config = dict(
    intermediate_size=896,
    hidden_act='squared_relu',
    norm_place='pre',
    norm_eps=1e-05,
    init_std_o=0.0,
    beta2=0.95,
    weight_decay=0.067,
    dataset='wikipedia_en',
)
Each number is 500 + 50 x the weight over the matrix's rms, rounded and kept within 0 to 999. Layers, rows and columns count from 0. Numbers have three digits each.

# layer 5 MLP up, 896x224, rms 0.11, rows 425-546, columns 168-223
476461646464488503522491530567500546565379449440551492470425593489590580513458504569523469548504561544625439507468564491453456524452571462486606573536441495428485488553
479555502484561555558545515560549513471563622397557437550560473459648498503447373535622519559424433529448520551566593443462550504641591601517450584519633475434493499572
541513556481557522441530511471480441568455546506542651429606606509492501552461472559518517420535589567560544477517410553426422541444450632422540503494576496498518453551
493529519569538525421548484514568424439573487482499498528537470470498516522554430540490549527458540495445439487499479537474524430539540473449643452537486490497461543486
503546555467516525519485551563475574535536493452488591501479483461454580453470534472481498570512524451473562447500440544416446593520497517509482502491494514611520444475
614521522523544492448508567446622592518516544477531459505593509461463515430489518645596498467544539495466556471498541571448438522459509515477502557427483603407555408541
619513473545518483501460516502399494560415540520492515523499530636473384395458514421581470384511535475537543646529597523497547447578590493526539502546558545583514456494
508485540459505479440433521548507431540529409487537508483479570475492518442579444500467487529480493441408490480470556530505504475474533471501483509400502422494443495429
414471554476515491476500528494504390497521475480549515514548492510505468457537434494506526586475509435483469487505531501496534454565446541543454546452450421485464513535
601544465544513468482508530549436439524584437494519512495564523601481523469531490495428405464534465469529480498565466510482392485460453450522525502476560504514471464467
465541535536593421457507573528446564544480500482541576497507637511477495561517450536496510475495508480625516515566534566498576499459487497408552544519478472488496452558
536518491512420504527503472512478482411502508499528518529507487511557498505489497502518458463523439553580528510512495511500487587488514444528520479479463493514517542498
519490544490468531502522536460428586523471524460504558422565572475514529464502538504476495483462494489479510472611480568475489505537476404402521486502568456459549503463
422504536466488444471561558488499495565437435506573578483504522477476499500607451428479505512585542586464519437495469523471416460550509576478483533503514500481446424479
483520632556426565516511552570575462545487542480550502539490581444412483451441422540435470624484533523523568476565459496362544410614558453523532542486521533517541440558
519587489550513500593587531560487462473451474465546484487416478543588451528466537467536518472429567521458514463487472551589532486476405493533561507515482466557497519516
525408487514582479536479492457525463451512529446444483537560583463477331462642608507505484499559516473513516563504460494494544471552464528472493505487491515521558473488
538469566587500564454503593586469415536489530472483490527498510577402476476518515505461483500482615417421524524587498500487488466454555441521440513538471532467576479489
433524497564520474506391493470566406445491477505521535515515471592569430477587484574596461470540524533573519589431539474463459460525476559459493562435446529503496533558
535449533461517468468492508517452384539538485524547466509487448507528493521504528555576474469523603493542523549456407602498403429550483502533521474474498449577500476598
552484557409502532419613458488515529465562500425479580547457508486525490499624486464521486540484531442571427529472525501495585439445502423440459565554426405510544479506
475504502468498527482461481564569521435531505482500488505488573538499518500456499489459484547526431530539580454413554519546462525540509504507538524495454488511442460618
468427555419492414518439481463568562571448408492520495451456614548493474429522424555511545515583495546425480471452427489470446539455509493528444574500516491492425461518
536543605489478547540486460508577524440515487472501524517440547528538501450565482470626500566505529515543381584550462500411592574568484426511498492618519428526510501476
455463508423470550589512512470530489492500519518505431494527620488419436513531472482502511590519487451423398469449434567474357531487499517462479554529529528445430467579
478457466506491526495557501487481513531476473540490464504477499499422494464481479585453470455529457444503468448436543438542458476545532574473514531576606500439478513536
536513524473545569446519667464471454471490490369400432515472507517505518444551534480539407507507453508470478514538515596411463453492534366531495524519556486555504536497
519581451414607565611473532497442513487549595483491472484613533510479516498539495573525477487413580543431545627383443454521465449476552550465573552494431409465593470447
490588525469534562521541562523482515460463530522449529604536568538460532608611477551488423619475466540614489522459468522471445521468512623464631540536533533431390521525
462420527482530502442478531579413533483484447526509526503557497558414367554463490529563517576586562567410474465545464496528505501562473401543465535572506522490466470483
513429463425599526523453473556529509447440525511533556471566493474508538565478393479463493494542525499378559501507515460418463543402455560577490516460553509615426461482
467554515536531437479562483531648544394371430500581458544514485477534519441459522454495458494473498498572474538548528538494404534534545564527544591507416531471455486497
525505535440517430464515536458477455531486525484611467520600550533500444475570431588489546540445526495508542524460450579473522559438426483517471480510528545487492470615
603403585545575444438492498573483467411477532409509545507502426413491504475488554577524412502594413447600434511498564570538460536523496547489508504512545409570570477553
544571524543476555553436471517436481482554471466548573511494466481513492422513482512432435518572556459456479442557551487475439532476534464444501463542436507497469486458
518509574536552508453460499459472547530518442496457446446492571414545482497482493518550574493463378517487488484488570555516623587486560503420603535581497432566482426634
518528490528495420443450457460530487551490508572572472500474530533562456360511569445560552473505487537452469482535494508529544459461510551458467572486552537502465482584
507507507540440493552492497445501468482535447495469469459541521537497519450497509466497462513477525433480505524532471545434498459473483496387453484502480527552495488525
559585501445475490468522554521421515468504458563500468523495509507438449431571429445535461494486490404438493562597510502443437548399535545439536513457604510484519433607
478593490535526520466490495564479504476560507498562517514495591473460535481495518479436474484488581463550601532520493594384489607546426535399544510527423421453482456559
596559499538518458458525537422500493423481407399491596439511450511450399455561565438507527481432482573457354656521552498448498536477553535522537513459427509447485463556
467594514617442501467482492448480460467496496473542501527507441421585435456498484543479526493518545500492450521508508491498466598557560520467531493530400493543476540517
449588445509491520513499464568616442459386577489572506522475508610586472541473436385560530580429445508451491489579483470417557534569511635549552527501481485429572522433
542444503544497472483423499434480490484557421525626539502612556519494564564488448499538548585448520492505530557508517470464446493477530417424448513518551497606552408540
484530453496559558574496492549456531505448544510554503526576454458528506577540553557471458472379516402520556552421458482562443431439570518453528470488506524440517482434
533456540556457467457528543522505524515482469539461479553433539494533476528482499506505471483526468479461540498481509497511529462539483547482563506576527523470454468560
467511516473522478468546485489533554494492487508543547558495556517478468440514482628506396456563530418421377461471536503525459556512588498481613442517483467444486525534
513613514565565451511401509501497551351424507473493576616473571463450469520497539500549574496468587555418502572537518511513497480577368546488564535640522474519521483594
604534508544508452574567542547406513516482557494390527516527513527475501455530527550500502598557430510494441473463542566510543429506514427434464505505443481444413495529
496606490531536576444440521567476605525526649391453462469596498517565470506565504523519555539446466487622549497530540542485539461519419596408585535528473453542605487555
517482454483593433559467500387565516542544497526424606462531555466458384524530357487440510410450530484487457563564455630490551445494496580492594539486552484571526370475
502523574557474500536515458499487395483546550446486509418481508488527529473577446454518444571488465475560532563539503533460527483518454474468494524495500429524574491465
478621592570490532484482524456460439503453464452524510490606534620522563501480468465532519503461461560557502494412434535501475536511527577428510560454498488475559462548
442427450581540544460468557464509543516483515445456456484459577432469487383534529532539575502490571493398552577451573488564454468515513477493523495559496434518617545418
453498476484555444493500536550448464541379501524539577476541590489534483487454492527466465405604441517468479473470464540528543464478493566512490515461519436465466440526
454539496490484520428534547533560562510574542502526506446538538473456486490537528503511510401570496559501560456555591479506526590491561418477502489417500540442601509441
577497478515524587466568622565530450519477564451574550533560529488529527503523457465563449574585542467448524523432500564476551467529452443520479510552508348501534504489
545403511450614532528547468418512598494450555377526516435482560483509401494445471508488535382398555541499373563498543429419443627482562619408508538496540502427473494438
493596505499471425517562536463588459500470524508485482512522520586421544474540470510594439472467535480471471467508549527528527463450515420532533510458549466450459456447
623517539514512527566587605475554496534419523500521404460428463490495528423435501515566501555529596425487463496487452483462512466521541519443501509483444488489550510499
481492622524482441459497587515529485504567559480493397471495476530397488521554567504517527589448499537531532513434475552531508496507438488498502557481509474512550516505
528543505474627535516547580518518477593405458445508580601532481574426489475553478510524521522477610452460432440522477520489538565495440456495552560564373486432525483391
510510428528532541515514484582582593510507471491543505528543515548429419448602559488639427463444545397483537647554515554486491583502491568556544592431549518602520497484
559428571459516532480455585504525552591472572450471522489504546506411500474494484567517548480534473454446611495485476606508466537464580512452620555449552495533537422552
558484521446579453542593476449486441507444446564561515542555486567484391474571562565487539572515533458501512562552540509441547550566526412539412504609614459636475427475
551494578431491503489523477481427473616563542481538435498499601562541443485556535514478513502489519506559432526484479498428500508437517454473540547493552572422630501451
484406535625597546515514485533449421481446532500508489469473538509579456444468346530584425455475548586555436445556507485554517460577457532511468475583499389501410470619
445526587415459589463506456650473560490469451460531419492605459571512548508432547551540482428496524504499498443466447549562446519459471416488584576411476419590571488506
485480574598437492505520492488445404473502482543514524520528511541511439489497460485493464536410556549393471542498456520438458441512449450527542454517571523482471485581
534419535521472497559459514351594535520428501512582527496511428479416395499480570599533541553473536474572457389487567474501445512385469581397528537407458503500392493464
501486552449514533462501552602493471537397464569542554600530600509547432424497556519504487455454499506504549495421562538522569603559511572540501562537460544568457477512
511459582552515582481589466528436435522569565464540475460456545475598487633481493464492496555415451536515458508549538445452547499542480474426574565562501465554498527476
470450480459536487599506501566475457551481549440576488500455511547418531464490444425459468553503605345508463437493453592423441376595428554524551662474439515498533491510
456402510500622422461543483494564447486526517438485500463539490442519381538507461519481473685429397483442483468463603508492460438562524467546521499510436471526583445520
492512483468570493538498522451485534561449458486597445543482560555632477527477494424481487538398497440541446603525476519432411631517516571415514524492498444545588505609
556643496538445571559518517537512573511425422534516504586517540509535521569494604557541490472568645512404499464471571526509477493527445532416402529476538555550493467538
423537489485579401496514479506519493446483420519559503473542560513526434501556526441547559465468500577538523487452531521508556518535478494457487516530438494530445458560
516548512583565469423493457483527512565430458539534427485539479555503478511574515535606547537524556547374485486547571433522500440552456537498439486536513562414479445450
518455580520570520557489561400517573584443590422456476433434565503433473479559467541505451482531510563465431602444654521473497554554623438448581508474599464507516458434
569535523475496436425596491483486488495477508495516503478453486564480472500523464491517487538447534504470483481473473490531566569539533558461610577480509482562426488442
554564530544554532539497497633500386461540419462459581451491433565414443534573536472575479548429536572499463395439440463522475458539506501541482549534561513492491459388
529503468551441481588556491509480547515496458546580494487504495541586551547552553460466483485472531523443417493518586494447358482568506458502508516432517463469489506509
524494512534468447523547486558477524538465438475527488508524452524540479542520416434458535497493454574474478472464584479452533458522453498481533552536452508577546416526
509536520553529533461461476574606494410451454511444551536521472583557490470476446440475526576432480515453484518533490519460473453572532548473515502570598463576431513509
629651493507515446597528601461502593493383514484510602604575438491549424619468492515425453563568421391436482493554547498401524468494513432533492484465518417548403451410
501440516493472504501516507479492534586501516512464470557487465529489548503511531528491503496529514517524508555527507542448488440526506475491555481477507501454516486462
466546552405559510464558579533432466498444493516476505565478494543472494496487465579519480529537582556419484422470565508523554502552563511505488570569447475492405490492
432559544492477549478464492480485505480491503527465484553517505526515511394559499476508514474519523441500580497495469529451433422442518493591510500440418517521547477473
526487496460484416589549539507534539492464436558467447474509535543416393483520495481575479484573422525464527573555373522534499485487463465512563530505488526445602497553
467427566447548553474474583421512544520355534506566356469453537469540423474472492567494522538544511465529416565500531569403573460491520510430432536492526445396480482529
394474513488473501577490432448539461543456540413424545414536447500521484454605542533491454444406504525470514543471592539513536529544558544424477538573453450481528494454
424563497534534412477548504562493507497475481496599522415501446528490548490497520463537448584556540480506471517490533520503505512485470487495452536515491482474475443531
477480522539541578427461531476494515481469498500574495540513570583474371442503538505564487565492546540541524552536545576477538442545419553525451533504470528587631529506
538439524552491485638502496511568393508473448557470594469508513527573453477524485534545477569506620578473452558514476506497522548469518516462474563503472502480634434435
470560524482552523545538552514458477525477506467559524422459463502524502438454500512511502496480532483458440531422456539419529521413550451485525528427563508542533485415
560447440492516493524454472623490563393577473530554473598613431624525528533528615427560482598492596549445450486435408478574544584494494508504529487496499490579422379461
598581547578587530455533492436517423507415613397553427443565472595490487535439439485579520553487571521575506488528446462341584500558489448442606548472462512492535508464
563442511559493378458463444455506475491504532539544455518461485489535486456521498491476524473504534492497449526576560499551579454639549506476498513608543483421434448489
551503439483419426559492535460444462494371420465491452469473488551507453528420539508479536560458547540470440466437483502553482450415512524516492520494521526483518412447
543511470484513590592503632662453533583500576502523501490528519511573570392545520518506505492481493489489532486439551490467498486445554544522535530305511513440443426521
467501460509504507492522506508530522421469488507494461526520500483509477526529573599555474492484488445462498464466478474536449532476539497464459472582443422541440473551
475461572450481558480451546598535426501535536493415499486465535445422514577425488529529449514523584541446482574450571476550564477420559548492525556538465414544531493522
462467530510520459372548473433529498518462499531563421474478587528522475430532484466525533479475458513491446572496481647440596488491412512483473530543526552492482461508
484473471533604572413420467504519493465534487603521558563565593520487467504503523520508479499534537573519400563522499550427443552500511353545511489541606479581540525506
462572508498438500517599462498532462531523487492523555513548478520487482407510499504506466484528511413451496487529521529457480507391507533555556502456519482459551521465
507411528480484562476517493553510472531454577487433452464434466515508547575441511397447466468435537489518573530526500483564554535558565541496503555526534432427460480471
564552497497500482538518628550432484509460549370484455529521491481456441367553506515522421553528459489540463450530586569486520552500476536514504535582573500503605522565
554534470452637572505487528525428563520520503441564518518526419458625548488593473470535460520506424460485526473385540487459505493461637544547465529391437385574602481520
425519458532480475491534488463484551534500552545503450348473498548603490558494459523570466498523434401584483406551545456501566611522433428476500559516484497484503385506
449469517567550468398549487468516559600434523430606452510485603531530511482494505488534499453444552512541473517561512529472462457586485543482462530537478479461484503499
444509501402467552463451630530459504492484535463406471436517481521517506391496562575473449506485520513406506474490566596488514473557548400527493506421494467524504506530
591563472508448491545546598443432484505539545451560495442510546442480500435517459551483462548503462519510517471521554556558470551524496515495477532458449507543473487537
423575468515539496480465478541519466377494529452500580470478502537503395473524565487509461495405419511525466593601524493478506452560505493508474557508493448522517482442
619569612523474501522510552486410430481510460462470466485516566497499434458453407508459442576475521396559559525521569477533384520531550503540523512477504532547545486594
542575556576406492502589478453390458455515479551451483508536476563615430560523557404557491568556511550528565493411511465507428412536455457512593512520471502476545527382
401494562470471497460514540370498523572503472460573484560528487455484464463493441494540526527523469462538374569501478572474591474570476615528520499545484498529574483582
506480500461524345516464568519546602500462422467620464544432602467440409462451497488514551470477555478416442496443522599419486404470527507416558566559476469407576483433
496613622453520547456512592552540443528507447497527493553565469520498497472540450494471428482497530500431430524537557481509491529592523439482546512368453506510574513511
527487510506488507503590506552531398475461542506578423504516522522495456509572488534564439536483528447547478458503503444458533575523490433448542441630513486430393493441
434434572387529527501554499540528533538466379548555522482467511481464477470554440540486436573504463533443473528398525470528470493436481531494468529502454470521450420483
505445504496487514513563572513513522529541521513510478556481454481504557450490511530488484520510507379577480539430535444536510429491471550493508508478463467498475474515
467419545503573465432539587439462596455453538552557428444533626507465591530565481458527354457534388521439462488654540498396524472590482467451531558557465371471559403413
# layer 5 MLP down (transposed), 896x224, rms 0.102, rows 425-546, columns 168-223
560537512496461523511524557521501464415546509440476509527477501437604528557536470526458489505420483568483494483479420505502487496496511503423592446507444490562436490483
552506485547585594641526502485443463470538545544481496419397508506421408455492448470394542395457538578551494537455406539510554484497573521550564543537537428632490493457
606442661410567566466539510511499454534605528396471493433547555513475521461564525486561501557487473481593519488539517497574469480432389464482425448466526545523531570444
477485514495522492540432476510556567519531448493494536446506511523483497513497476510579548489505478519519571500519511478487528494520534467473500522476516535543466664482
417516484549470580415429525440582478430427507516438499473477500477500634583424476471528480480507549523482553510457543494477574520533490476497480484475431506473495567527
448501538583485405452494401533503365527433439509393462400468437463474401519461419389520560536577562501483497520484446478502479485504552549568558535595491433485501452549
442532523483560489537562557485573537516502574462487477541487476521474588534515482512466533531536455482451537565480479556498501525408514498440579521513475630389430593477
512526495503535517483548450513522454505520466471483563528529505435538517573598446469401465445528478524436449549524452540541507507476514564515514495516559538464418524496
522480568497431557574614460547529455552539599494435542430549469441501447577502473591423514335535552572486517466483529501517501486497545490611497529462559529558511465530
501460472487596494440413482544526430484495521495535597525508443510446499441510434532519510493485554496488501510565602555595526485450474525537570561567508498492472462539
516438456455539457501454545535528473576453471462436505554535467476568447537542487556523457528505420526549547424558509502582505563453496453468518474541537510504551453438
508541461527521549523462490531552512531473500495492466478511568484474535460475523443525550525413490543443440488514512507497481494548514487565463476538463513476515367546
485592544492553453581523440504443460489552480474459499504514549503513441606526457432497456558471546584492496459504440450432538499509524497553468534451472497531487421511
456516499462532573545499438434435462445428486532522507494597522410504475551507578608538471537512507451486526524469505524502483509462492516437518457507531539438521481506
561554442487548590530552543450463556465422556522537527539508346571575634351488505419578469384512497461475417430406527465455531466400516544467544522580569520524555576511
569405540415419451494490436522489470521463512579520502546558563575504474514527422460475452451484529577486421445532599397502484501538505491604483485533476535544510410491
482620496493472533508526437486481439543452431464434447478490432489438495509611573515462465474590571525424523591515523479557434597547585547547585483530406478548479594556
514575493421463493548507519444472549467485595581430449458529460521494513543523575462448579493485462496476499506480463479474573517466540504494601533471447421517498517482
373435496596434549495574448483619552527570654521510543517547393536527546539460441514511586500454454507501558511472431476473564521507542509513518636493596440513432631480
496569501507566528490490482545471386483575494474477545443495539533444520519515398461443505483480465609533469465465435482474532487512586475478540538469446365518572377483
438497492487483443604538456514418518454377479578534530526547459485437467529488439536513509504498470412490480548499480559462534639480458516520502541430548467458462513562
466530502494508478534513514490485499542430602493402616527432498466515469444456564430502499459452511436575444562541493467443508527473429487514444606471497475576436423486
599436535507485465503506604586544518474474536494506441471485396467472501610524506440439378532474498588496406520420437459523540547528517515469465541542529614496524436456
517475481513501461462534558590466506492552496611466423469499554506386431525555448420448445511405544458467533508549519502599528537606553437512464478494397590430480459534
452501478538534484511487462549587523460433572483632429503513415508516452594420539400498500597575491476493556535474465443491442504501558530577529456457445498559493459555
464516493487526446528491535521498540492503501445456515479501505480484472479496504451507525487542519558545532494538492500512489529469555439517418512461478545584491400528
493541398423615439456481524543535458541532585508549448446512542537487573428474445529544526508534453510582457606516506500511429553573521489528428553511498508408523511516
461678471546430558430438479483466485547492485501453388450623547411546513519347514552462536483559520475549571550522562533458426489547559580475408504497501571562491467461
552503480521469492480570500516423547557531419461622411512475547464467502416526350395380625414488486441511490499507444494481557486517506492566453528573486487508529574522
545504492572491480502498412537585397489433489470555547536524500505515533463545460647499500554483452481422444464509501556543528495507491448581448555521539539426518513453
492451492470476527624478562497547498543516410546428489556479473521414484536559371494457499482527486414530475543446510497531581489563514504498557537486472491490559471548
511520519484441503574505506508490554569549570472475435448506573551508504559514543406600535470407427521477498402549494531468439434605495395454558532573428584480471450456
488542458541476474463576519403393588433480473526500566492516491465478420511398656421468453514523537531466508428404505579497550512443460556472505540480429373547488442514
512414427521599408449523438572494515480588588478578571502517407553486563534479521498454487548452504457527619415518569471526358566518497403441487506408497509610542551477
482516553481524514510505546516508470490505496491527531482533465471533563405502488516531537470448550528546478504436465600425562469461434494518446497519465631461570442505
456538559461457454508534477512481605443542511580558596611472447482486498498475557534561514457618539433532586432534447545559483537449577522461562488529474542568505659462
595556550563479537549543515484487498474556578510497544534585522546471493540494548464538438432424525544521471490526464529554498492547359502555434556435520450438464622535
497587502462584474535470493549442550547525532452497544495522535463493478497471477473500527534515491557503514440494522428517493508480525472570511588457519461451516439533
504397533506515505482423492537547490534434400522489462450473529426588473476433447456480552531535507513465422447519417525484492495368513543436537517540521470488505470584
520409507522398499541392446525549574582552488469399479504477438405488385532368549459557476579574567560512475433451414569425508502505559598569482525495512517463526511509
357464544462476511569528524514512566653587475555437429506465454424471521460463452534456520458477527520419520574542562538519488522529573450438475520429538457547496477443
418502429475465535492513507524519511530527516528449464576499544434546595529491535419443593420494499445496486491488509500568501458517453515493468566470465443518466504536
540486448550538487418482440440443514475536430452499488503481542419547492444486484319604565494477498485488527498580424445547472472570622464411520365649545414477512472439
504547531534535486535502456495495429498484515450513544467470462545486492600497566498537398395483387506475521396592594532497498529440457491459564508452502452530566436476
528457472561469518521463476637528490462660551451505505475430533490437364500440547430436570578493533440481469462468547429555494581525418555472532426466512533465538587521
508488464493520476515469463551478515497523500466463540541535538458530459531475489463505509491553520568539526484490515490496483531458496484539433587468441538490532367522
533547498461535489560430490558477447506405494454456489478473535508510471557544554437537508519506549574521566515547477559470504447462510526514382533482468508518498490473
494483548505500514481535461391541451501541586526436434442488519486486511597569545466582376484555449533507491508517492535590530516481484474575534490531612577534464514505
422495568476555549480494448467513461482452449598456480461458546576526537481486464437533505517515413455501559506429482531503514531457531575554552532412629523508512485548
502413515521497520493485495588456420502429431479438478601419436527465395502497467445430537497501556396559504608422441386434498525493419519485428504520500435485444535496
499470365467533520533521544545525540580542532432400555435446448494526547470443556538508519381420399454520475460613555518541488457581543564569634408456472563471512543454
466533427549558468463500503516479570486462540425472512512489431663609531518532431540604484508532448494535534444514503483579489544436593480484505445556509547526467518576
489533516500542454393503446453528478419430392433390450539597559513553427471510481510597605506633482462528566624528476526536499537513491513444443454591488549458520543456
560497465550598525432477459541458501512390507563575509521462463469498539449538496480478587416410489557542548464514473535518516463471419584444445448568386432531454529535
477409443525525480528515484552577476481457502512580526574572515480482595444557496601449588477442495568506494504472469491504422511567549507536536435461476498487534456402
517417491513490509543449491465482451456448495499526487576472498475553479428510467497502463510480527512488485527507516452470478492469474497461503410528502476493462543584
407478505462521483521480539549508417453504584515514511475538416546512405530541441434519498512412421502540427487499559606487440550464487497506520526543498411503484566458
511537548541516485465437484459390604495516505612499490491509524495460436467500487505526451532588567545465534405554459540480598501554480510455495470518460475474563442512
562531554564520594447516451472494483520500571443442508467523536482465502523584447480457571447495483570538497406528455529524563488516576515492542585515527565572501462501
501492425519508508567469513478583520442522486501505457456517493511432583527633438560530500516504563510430587506482458431458397534563540427471516479554474585516504452509
507411498528518483529480506519507526553529469533488558547472409515498389526453485483612450505473499420462564596454557484391575458516433523550462503625504455493466598553
460529470528523511459447503489515588438504441513517569573450500509527509490481527494489499548488533515484568454474558471369503520432456553394496480433455461458511529408
444492488469482536503485519566445487477350392477527377392432433526503335663462489429437479660490572532489501532454506454531503541504569563424484472443486429521481545538
536503473484496451538459501529453476469479483489460512472450441515560506525433463465580359542500592565457510463522424417444521508490443572466456515559440423486479486504
567560428414512591515500499509621472501401624463470445540471511454434505395528422466493564479458480542427575489497429434516397485471655462471408529476567453466535465476
473551471567535481540538518539599401574427425470409497462587500437494469504549525426461447443563466506508520577510557524534441527463521573494513630483471481482432566554
376469473584636444502509564467573483497331479482450533446455466543546557518462425484541520535527426471380432524401454433422566484409565473547463516513530551528498472481
554597482551531530454569552497473447466604480504477563559412499473473482525671548512460484444522481467486570534504533512482515438565474543562519441542489493522483449557
475510502482498525577447505509591519501434522419496469515479495452495465547532535515518532502454444499489546453469484533461486505473468524461465455508439534480532470465
549566538525421472422448546499486407526563512466478555454346524535509486493475548417499495534524565462479523436554438547524479513494573524506480574430545546573475490573
461427512525493454415446619573554476504446495551561506599427417438439509492498423510517476447485544570578464488538417565555502514613424492600579464562552535497523540451
592551531515500453542506489497457553472439516473484546517467491447519463564545524474511506552534524507552505535464471527477576566494474530545519457556527502496472421506
392497482442497539487495518542570471482460476535471505484663493535578517449533519557546515449570542470513538531492501520533460463478508414473495471409481475307589516375
504435522520541508496416473590502540522540538511599508539602562504545538387529591607495508427508597629596580487424540530466430418485627520451453473509493599465496454464
481554515502426508472593610540523499429525482498481488435563397435559485485468580523521391522570450540513460485392483500566505506443487451517507589484541574501542509452
393411480516556379499521572495483482476487541517597535523490377500431514564420480539458579463427359483560526482607494543521574462508523466433540507481576492531485585437
490492500513429507541470449448572412478553539531501506456406472555559495518472531536555495572581508504432505525543446521523464517559440481528478493532484492510512516630
496536553487482429535483540526438587531576506542448551437491495540501490602576477527481412499559467453450513572535507444497469517485529608480492464467493447570458547614
595511459536531551422534413605412514511500482467463531575516481519513564554423539465430517454478518533603529496474494551507449521489492589482455509498528505514495535583
540603508467527561430575511487446542489585523437461424496435542490484505462499471488475586443482502520566444497475520556592455519505477544438452408541552577473551438449
503535492444547439459511601508555574506467512432477472494487497423530460502510466497516454532458566594457476425433434452470525526434475439468516546506507544471602516430
441433594545433489474540537555519456421425458463494554418403533430433484478433542484525499502584463466500514559466514488431548509406489516528535597521547413578454512499
435572484459542593533531512510466604591538506484486434612521522459509505460476571515520604450458462588439455529505527460520524480540619526526446535526526494461478471507
540439570501484384587469509443452485531552462515489506544482536433547476516430489479526481496504523504527430483489493491478485481491536575528467603572502531496537480462
493520643513498551492498440515534483566607488419425521475501544541470441623498430474364482630507475539488599497497491591498503513499496512501588408549449395536545556526
413500509444540518485437466496545515479433521527539556515499526458506429517489464462546520544472448603544483467555487432516469442462518474498494488437474476523528423478
555616408541526559487548496468707508607437546489491517529487474561501465460555453536513595472517507554519540417400501444442455574492533511523561400523467476480494423476
519470503552505511478535413535533509559485507552499459451537531520508516490499442491411521461517468545439512536518543454557531499498495478472403532635486442554476429486
490574471570443470448505480557532531431459558606430571486477408501532549518493483424518517583477428479496496508517447508398517533512510454472601529482479379482525600530
519429427542555507430521534512524509473507483482615449457588475390542503466481546441485557462469603534546548453463599494487429459532568507483452407455445465531521427528
561441499498512552465434513467509442596502439442509468465474510536509526534515510354436558471520479450460594538516450494483509347460544501471531457527481488443477584471
439454493443536543475523389463457504582488512557522400460569594481409481539482499441385544493474411434455493439520460512480442476467518451449505460491451476540516544462
518429466527495515501487389487494479439516473563448433460542442489555573436474468608574578534508549577479551526395512517580471537489571523507440524458536500567507592501
585543432497541487563435503446430616581470470483476563490525507515487563520406527452462483515417375550420434526458488509562517519518496542422505525533536552529501528570
539384377526404588522501401508453495462512503578493386558453489510569584457527548525590639488500484510471484417570507564534353488529609480483498520490596523425498445428
539551405405479528528595487552611539480599454455434492587515467548360493551409497429419461471488442378407486567482517484485563390462411469455530530566413572517455529520
533573539445426659506616551616422486489481547541436479508455582481473469496484461476544491443489499447460567621478513529460408443446498538485532447500557539522511402528
459517486506510524602494523596391497543472462572431594506388456568467437509478553512452423530527624500542562578522549470397483574511451472541544555443482450559492568516
529602563491558542557452463499478486574557551536528458549567546528547422559590533566502520481527484433468506461522498501521438456452588481373501484500512476541434525630
537611419567505530528458528473463554457528468469457533502484547430485582500465506584525641509437547526459491473502536439467475658464535514559484520539484503484595448588
548545440437443462564386541492410539474468467434360424486454489455473407487505475534519426628512500538480435530479431515528557494524460522545532451488427499440517486504
460566438467511429334447459508533476485502351510590539531581511443445584491547409517607540507525427446382426532566509514494440495532463437456520476411486520441522491560
467577465528459498454512412522437479571468465601459540546551509488485519462485439580422481464513529460446480585535526506510543427537465441428504483569550568462555536521
478532566543519377538525550471428551537546448527431509422402448436484375605467484459420483453440455478469422556475432501498573461459430536444530561542570358555457471548
481542531511552482476453450524459542534461445479560513507499515491505415401506534523555553579524523462491478466461504473494577470479488480476482521483571519524458431503
475527483425479440526467457524391512497526580567528567437534447575496535553443535649499541516518499534570425472507511537533481556513510599470678594524564466558521455524
486466493534494431498526462539518586470539418471478603486514427585506478478470518489396557547497491459491458527500403423437534512483478519529534533498498507479471516511
554478534458527477563426610504511549467431533443601463455617472586492610455561471581534529362507526551548493541512466449488433464515501471521500542552552472535517519564
572498465546515529542513582512576533445484420456416477523538433413497471507580473448438430521491578451526487509436538448488558503490492487542425461475476576488490481586
460500530528588505506367505493541485465493449491549497469550465504422490502559496492488508475395465442500570421498569526423440469526486444480545533517511517560476550450
533550530464526548570465557494536530472596537503550481499433563553488531464520440535427456509527428476470462521508540529506428480535553460472493482534410471438552563508
402492489514544454427553556414487441403439499576500531396526552497400371461491479486593489566466480468587478471532522493579481519456452504548480478431458584474628506536
566477502509535501521568472486511532583499527492413546441408506470443485466540548467472570530507505563462464529573513499587540486475523595469509591449546448407492507503
456453484621474534479491473457455580461535587593489495528493497488512546562501477581480529476506566572519442514553513519526551499565530570596563456528545532475522521478
435432453490523492470490459481547504467413540467480477559524495545610485434560498532537535473510548410600445554510437452575603443518471518594461491585441598427549514484
542498503475486475463471593522506488454460463419491537443466528516537480534464565496547492540481498550500486459497508449425526499411495426471521537442520551458508460435
386504505466467436538560478596492522436551490545526534484526404372435439557464451469636354471457483562598452468486459540510541547459427496534489494541486537546487569467
564491520458566485534461561512526509523541446489500478493464498503458502515555519516600533488483558525484520461541445610580455493533393507486556459456482519430478564503
515527535577464553538455503496530484513557586542530575400569562522364547470575509474483477524481553497565532544537514527526457476434531544559497565538480495527483487496
537601519553460487433547535543423459463450519496598529445534470541465449589528530445550557452404433534566557488478600506453433498503446508425535549470546501484607526490
468542542484450483419487482507560429469495487535527501528548567534531500494458442452560478503455508493523481488522495398511534514515563459544506472480462494510551534517
508562414521481595620481521502546623521444420398468538484479432556459600397590522558523683501457506525535535446544601530566415526519487459473511539470600504510549492509